From a checkpoint of a small transformer trained on Wikipedia.
Size: 11 layers, 7 heads of 64.
Architecture: LayerNorm before each block, biases, untied embeddings.
Training: a variant of Adam for these matrices, 448M tokens.
Each number is 128 + 24 x the weight over its row's rms, rounded and kept within 0 to 255. Layers, rows and columns count from 0. The size above them is the row's rms in percent of the matrix's.

# layer 4 attention value, 448x448, rms 0.0362, rows 387-411, columns 64-127
size [ 88  86  87  95  77  86  87  86  91  95  85  91  93  87  82  86  91  85  87  88  82  93  76  94  85]
[[114 166 133 126 103 134 175 139 126 103 168 113 145 142 115 147 105 143 111 100 113 129 128 144 142 161  92 109 120 127 105 132 114 124 123 119 100 119 111 157 114 110  94  92  93 151  90 144 181 110 146  97 124 152 129 112 143 144 122 132 114 113 160 119]
 [133 151 103 124 118 133 131 176 118  98 197 135 102 137 115 144 150 170 161 119 110 119 146 124 179 125  72 111 134  79 120 136 100 172 138 120  72 101 123 139 122 141  47 104 125 138 160 153 153 103 114 162 120 184 125 116  80 168 131 129 104 132 116 131]
 [150 127 172 133 113 126 108 127 111 163 118 102 119 126 145 139 104 169 168  86  68 114 118 124 153 131 128 155 181  70 132 137 140 141 139 130 135 122 136 145 100 120 152 114 100 151 164 122 125 144 132  91 133 141 136 152 123 142 104  75 125 105 130 139]
 [133 160 174  99 135 111 138 143 132 161 111 129 118 119 130 139 111 132 109 139 184 133 143  89 138 143  67 136 153 136 136 118  96 134 136 135  75 127 127 171 129 128 110 112 120 123 151 103  95 130  87 160 165 125 145 122 140 106 148  94 147 139 147 138]
 [120 103 117 119 120 141 103 122 108 142  83 137 131 125 147 134 123 133 184 150 157 122 140 135 106  91 128 151 138 106 104 127 148 144 121 119 170 117 121 126 109 140 169 134 140 150 100 143 119 101 143 118 115 177 134 129 126  71 130 148 150 110  97 125]
 [105 108 140 121 152 111 109  70 101 113 122 124  95 117  95 130 101 110 152 128 125 133 123 116 129 147 158 154 122 129 143 133 129 122 130  99 124 128 136 126 117 121 126 182 138 104 188 127 103 136 181 141 144 134 100 120 126  96 101  90 167 143 161 122]
 [133  76 110 121 116 126 136 113 129 119 111 124 147 123 121 108 115 108 119 134 134 133 105 125 106 177 121  98 115 127  99 156 143 108 136 116 137 156 132  92 124 122 127 132 107 142 166  55 149 141 137 150  99  74 142 106 168 127 140 175 127 143 122 124]
 [ 85 133  77 131 131 171 102 136 137 134 149 130  95 130 122 117 164  89  83 128 133 135 100 161 168 112 161 120  72 114  97 111 127 136 124 126 101 143 126 125 196 109 105 142 110 106 114 129  81  98 148 155  93 183 137 105 163 143 138 141 153 117 138 111]
 [118  76 103 165 118 143 150  93 106 129 160 148 141 125 170 129 127 140 185  93  99 120 160 121 114 136 179 133 113 108 164 128 114 156 126  99 116 120 125 153  93 108 113 169 114 143 150 109 122 154 173 156 105 105 104 117  98 124  85  98 176 125 122 131]
 [120 144 114 132 123 123 124 126 115 121  98  99 113 129 127 110 136 122 150 142 139 115 140 139 107 128 130 153 107 138 175 132 158 101 128 126 166  89 138 134 112 128 105 139 123 107 170 116  99 153 163 150 111  84 116 131 129 122 139 146 135 140 102 140]
 [132  83 154 126 145 140 136 128 140 122 113  97 107 116 141 102 120 128 109  87 138 107 126  82  88 171 141 125 143  83 139 145 124 119 139 127 115 161 145  99 126 122 111 136 111 118 144  76 116 188 131 159 119  56 137 166 127 129 115 123 127 149 116 137]
 [104 129  56 123 115 151 160 134 143 145 125 116 172 144 161 116 138 141 154 106 136 106 151 150 124 145 167 115 145 111 142 168 152  94 123 136 129 126 133 150  82 142 124 194 113 107 121 167 172  80 149 114 134 142 137 105  83  85 147 141 153 113 123 116]
 [174 124 119 119 132 155 124 137 132 102 141  92  95 115 143 111  81 145 126 108  96 130 121 163 119 175 156 153 128 131  82 168 113 148 141 137 154 141 101  92 134 126 125 183 158  99 170 187 120 104 153  59 147 150 142 118 154 136 136 136 128 119 141 114]
 [158 121 135  98 110 110 132 142  96 100 130 146 148 135 147 136 121 114 131 164 110 149 105 170 108 111 127 143  99 151 135 126 123 132 133 121 101 115 114 152 135 145  65 104 169 151 126 131 143  67 155 119 100 113 116 158  82 134 132 143 127 154 127 139]
 [101 166 112 164 159 177 123 145 131 168 170 115 108 124  97 140 114 138 103 114 135 140 126 137 116 144 122 113 106  97 151 132 122 149 128 141  94 130 120  94 123  86 124 192 116  99 103 172 139 127 144 164 112 123 158 109 164 118 136 107 128  89 114 125]
 [161 158 107 122 129  96 112 165 116 122 106 106  90 130 127 130 164 159 137 139 147 123 132 123 164 113 102 160 103 154 131 102 107 128 106 155 141  46 130 156 158 142  99 130 152 129 162 114  60 107 117 122 136 143 140 137 128 164 110 126 152  99 111 113]
 [116 119 151 127 115 124 142 105 118 143 134 131 157 125 160 154 118 155 147 124 147 114 169  96 126 118 156 141 134 130  86 119 126 125 128 139 118 131 102 166 134 146 163 104 107 169 101  85 111 139 126 123 149 119 107 107  91  78 123 124 158 134 103 139]
 [147 130 213 135 131 148 145 157 138 133 160 158  96 120 108 114  96 107  65 136  87 141  89 152 113 129 146 101 134 143 127  78 122 155 118 117 111 120 130 124 124 130 155  94 154 118 109  80 142 152 163 142 120 119 126 197 100  64 118 101  95 115 127 146]
 [119 131 159 133 113 107 111 109 120  92 169 157 141 114 106 135 189 104 103 172 147 122 133 126 116 165 158 127  82 145 146 139 114 136 121 137 131 125 139 112 109 109  92 129 153 134 115  95 148 108 145 157 142 124 127 157 103 138 118 150 115 131  91 131]
 [123  97  93 111 106 119 121  95 110  83 127 117 137 132 110 115 136 149 166 138 109 133  89 166 120 150 193 125 128 152 104 121 132 121 120 114 104 100 138 158  94 139 104 109 155 167 157 129 154  97 135 111 127 143 102 134 100 126  94 176 111 134 117 114]
 [ 87 142 150 162 110  91 177  66 140 142  96 130 150 145  88 105 162 153 131 141 132 133 121 131 125 136  91 122 142  93 116 140 105 133 133 123 106 164 127 135 106 125 117  90 127 164 153 105  96 141 136 103 101 138 114 160  86 172 106 127  80 116 148 130]
 [119 174 143 125 131 109 137 126 120 112 148 103 118 115 134 127 127 125 187 169 140 128 135 145 109 138 123 102 103  99 146 137 123 121 135 120 131 138 109 177 171 138 150 129 146 140 117 173  83  82 130 113 170 178 137 145  89 118 136 170 134 164 114 133]
 [129 158 136 126 146  96 109 116 146 103 112 112 116 112  91 123 103 111 125 123 131 143  80 119 117 174  84  78 122 119  98 141 118 132 137 119 130 173 105  94 178 110 169 103  99 144 148  87  74 152 141 127 118 155 116  73 124 148 117 143 101 135 144 119]
 [163  85 142 119 122 112 144 134 121 144 121 151 131 128 130  95 160 120  73 155 128 149 109 131  98 144 139 140 102 121  98 138  86 176 133 107 135 107 136  87 113 121  84 123 170 133 157 104 150 144 170 130 113 119 134 171 136 108 115 149 122 142 133 131]
 [119  59  81 134 112 131 108 113 111 121  92 150 128 139 137 130 145 121 170 126 170 129 111 120 134 113 217 124 152 170 119  86 148 141 121 113 139 125 145 117  93 156  85 147 141 149 173 124 107 122 122 159 111 161 125 164 132 105 104 126 115 112 112 125]]
# layer 4 attention output (transposed), 448x448, rms 0.0364, rows 387-410, columns 64-127
size [ 93  89  90  97  78  85  92  92  94  97  90  85  98  85  83  90  90  87  89  92  88  97  81  94]
[[131 163 133 140  98 122 127 112 154 112 134 123 128 136 111 136 115 202 170 163 166 142 136 150 131 126 172  74 143 129 104 156 102 145 168 188 105 106 132  87 120 107 129 202 115 125 165 125 123  93 127 119 116  99 135 140 135 112 134 116 111 148 165 127]
 [184 165 120 137 104 152 160 150 160 143 105 111 119 159 129 132 125 132 145 200 126 180  94 140 148 177 128  91 122 129 126 136 116 143 112 114 119 104 109 122 129 140 142 117 171 107 126  93 112 132 135 120 126 103 133 138 152 109 158 161 114 141 156 112]
 [120  97 117 113 130 131 137 147 127 116 103 110 127 120 158  74 138 138 152 114 126 150 139 129 126 113 143 119 120 149 116 111  87 162 124 133 141 147 121 117 109 127 146  85  91 129 147 121 126 155 135 120 186 104 146 115 125 133 185 130 109 101 127 146]
 [107 105  67 141 106 182 132 119 144 133 122 129 148 141 174 126 149 119 120 133  87 113 114 183 192 129 110 138 142 114 141 123  94 123 137 113 126 118 182  83 138 112 145 140 178 138 162 125 138 171 132 140 164 108 141 124  84 104 119 131 132 120 121 129]
 [ 66  95 182 174 162 105 147 120 113 122 103  95 125 115 138 133 132 162 167  93 102  51  92 132 111 109 109 161 131 133 109 115 129 163 158  99 143 155 111 147  84 148 119 108  88 116 127 137 117 181 105 150 147 123  97 118 112 148  96 102 122 133 112 121]
 [ 93 114  68 128 150 152 146 140 149 130 136  97 151 109 151 104 145 167 141  87  83  82 174 112 172 154 148 151 130 128 111 152 116 142 103 126 112  92 129 112 145 139 141 140 151 134 126 124 113 127 103 121 132 151 124  81 105  83 160 183 129 120 144 158]
 [133 144 143 142 140 115 131  94  89  90 119 117  86 119 102 133 150 139 109 130 134 106  94 128 146 144 108 154 135 137  88  86 130 123 119 150 118  94  98 142 128 100 134 183 135 139 110 147 112 108 152 173 114 134 117 153  99 148 133 126 119 126 109 141]
 [146 144 112 111 122 115 157  96 157 148 121  97 131 162 137 141 101 119 142 145 120 156 170 115 104 106 139 113 130 103 157 142 134 140 124  90 158  54 152 148 128 111  90 108  89  93 134 151 143 127  93 118 104 123 120 102 151 113 115  92 147 144 137 122]
 [ 92  97 138  96 130  79 140 131 112 130  92  99  97 145 141 146 134 139 127 126 125  38 143  93 131 140 126 164 128 124 108 115 157 173 162 193 154 140 114 149 107 131 146 120 121 115 103 111 115 158 122 124 146 124  87 137  97 122 137 119 124 108 168  69]
 [162 167 107 102 117 118 124  94 132 129 133 119 152 140 120 126 135  99 119  69 137 191 114 139 127 134  84 143 109 165 100 115 132 120  63 120 132 104 105 143 142 155 127 126 124 137 132  98 103 100 138 126  89 126 127 105 125 142 143 140 121 105 115 167]
 [142 136  73 114 108 130 162 140 117 126 155 128 111 125 158 135 180  99  91 151 122  92 108 118 170 136  95 126 177 126 164 163 159 127 109 147 154 140 115 152 122 147 138  89 141 146 135  93 151 157 168 164 133 130 136 177 111 109 154 114 138  97 104 138]
 [142 136 101 138  89 109 101 138 120 158 137 131 139 157 142 161 175 142 152 126 126 123 118 136  98 129 121 154 157 151 100 137 137 139 121 131  87 152 161 125  97  97 114 147  99 154 127 134 112 113 135 142 129 130 124 150 150 145 105 138 156 127 122 140]
 [132 102 120 143 147 122 134 158 106 112 128 130 157 101 139  94 158 142 126 149 141 105 152 107 147 137 171 133 163 128 145 207 118 134  83 119 107 154 173 135 126 120 126 114  88 161 123 112 138 112 126 146 171 151 139 107 146 140 135 173 132 133 107 170]
 [108 149 162 114 159  92 135  98 116  94  79 131  81 135  96 121 120 131 134 156 144  68 125 132 156 119  92 101 103 128 122 106 112 122 137 131 138 126 144 157 139 133 135 164 135 108 115 108 146 151 104  83 124 124 121 130 108 128 103 141 110 117 158 139]
 [ 88 133 101 118 124 114 145 116 131 113 126 151 192 132 121 126 113 171 148 148 111 169 158  84 135 142 197 111 149 109 108 103 137 138 109 140 124 105 132 138 141 140 108 146 142 154 109  92 151 115 139 119 148 112 120 171 129 101 127  75  99 169 135 115]
 [125 105 129 172  80 130 119  71 153 129 104 115 137 153 152  95 109 112 129  70 129 175 121 143  81 114 104 132 122 140 129 123 119 128 113  87 132 137 170 125 141 143  98 132 150 146 129 145 111 139 117 132 153 109 138  58  97 172 112 126 126 146 125 124]
 [ 93  86 115 120 132 110 126 131 111 133 127 120 102 129 143 133 105 138 155 129 117  17 117 140 138 102 115 152 119 133 116 110 120 129 177 176 140 167 152 120  79 131 128  95 101 143 155 125 151 178 104 146 142 132 118 141  77 132 103 103 141 128 138  79]
 [143 157 140 124 164 127 158 131 131  72 123 118 136 126 109 112 152 100 105 153 141 136 145 118 137 136 131  73 110 110 157 134 135 114 117 134 167 112 111 107 160 151  92 117 143 128 125 161 137 134 108 116 112 125 145 122 150 130 113  98 100 121 138  71]
 [189 134 117  97  92 111 138 100 103 105 116 170 125 140 133 143 145  85 108 121 135  93 117 123 119 160 112  93 145 120  91 171 114  77 110 134 172 171 110 153 102 150 114 126 137 107  83 117 141 169  92 150 133 140 150 131 181 148 102  81 125 144 132  82]
 [146 133 160 153 143 120 115 106 101 132 115  78 106 109 152 123 152 158 139 155 150  45 118 108 109 153 134 136 123 127 129 170 127 134 137 131 123 153 126 148 161  81 114 110  98 115 105 136 108  96  97 132 133 137 130  84 131 135 127 160 110 176 155 126]
 [149 129 106 101 117 131 107 129 141 127 155 134 140 137 104 146 120 152 115 152 129  98 142 167 154 160 137 137 141 143 121 166 124 128 160 157 112 150  98 119 130 118 106 104 117 137 134  95 111 144 115 100 150  93 133 100 152 128 161 128 104 107 117 110]
 [ 53 128 137 110 117 124 127 150 143 136  92  96 132 120 144 122 129 164 150 123 147  90 168 139 136 146 107 110  92 109 104 119 122 101 157 109 124 158 171 131 104 122 141  87 103  73 181 150 168 150  94  67 108 110 144 119 118 160  94 110 130 153 194 143]
 [134 117 177 118 134 150  92 135 150  98 115  91 128 115  97  90 107 158 105 160 124 117 129 138 148 142 149 139 126 107 120 115 104 130 122 139 106 101 154 120 149 101  91 134 114 136 128 132 111 109 154 133 128 124 112  91 110 111 148 148 115 180 152 124]
 [165 130 146 140 156 130 169 105 156  99 108 122  98 110 134 140 115 119  94 131 120 107  79 122 186 115 103 132 123 135 126 173 131 128 122 129 138 130  97 132 151 119 116 144 176 126  96 129 137 177 103 120 131 114  92 144 130 123 122 136 116  98 105 105]]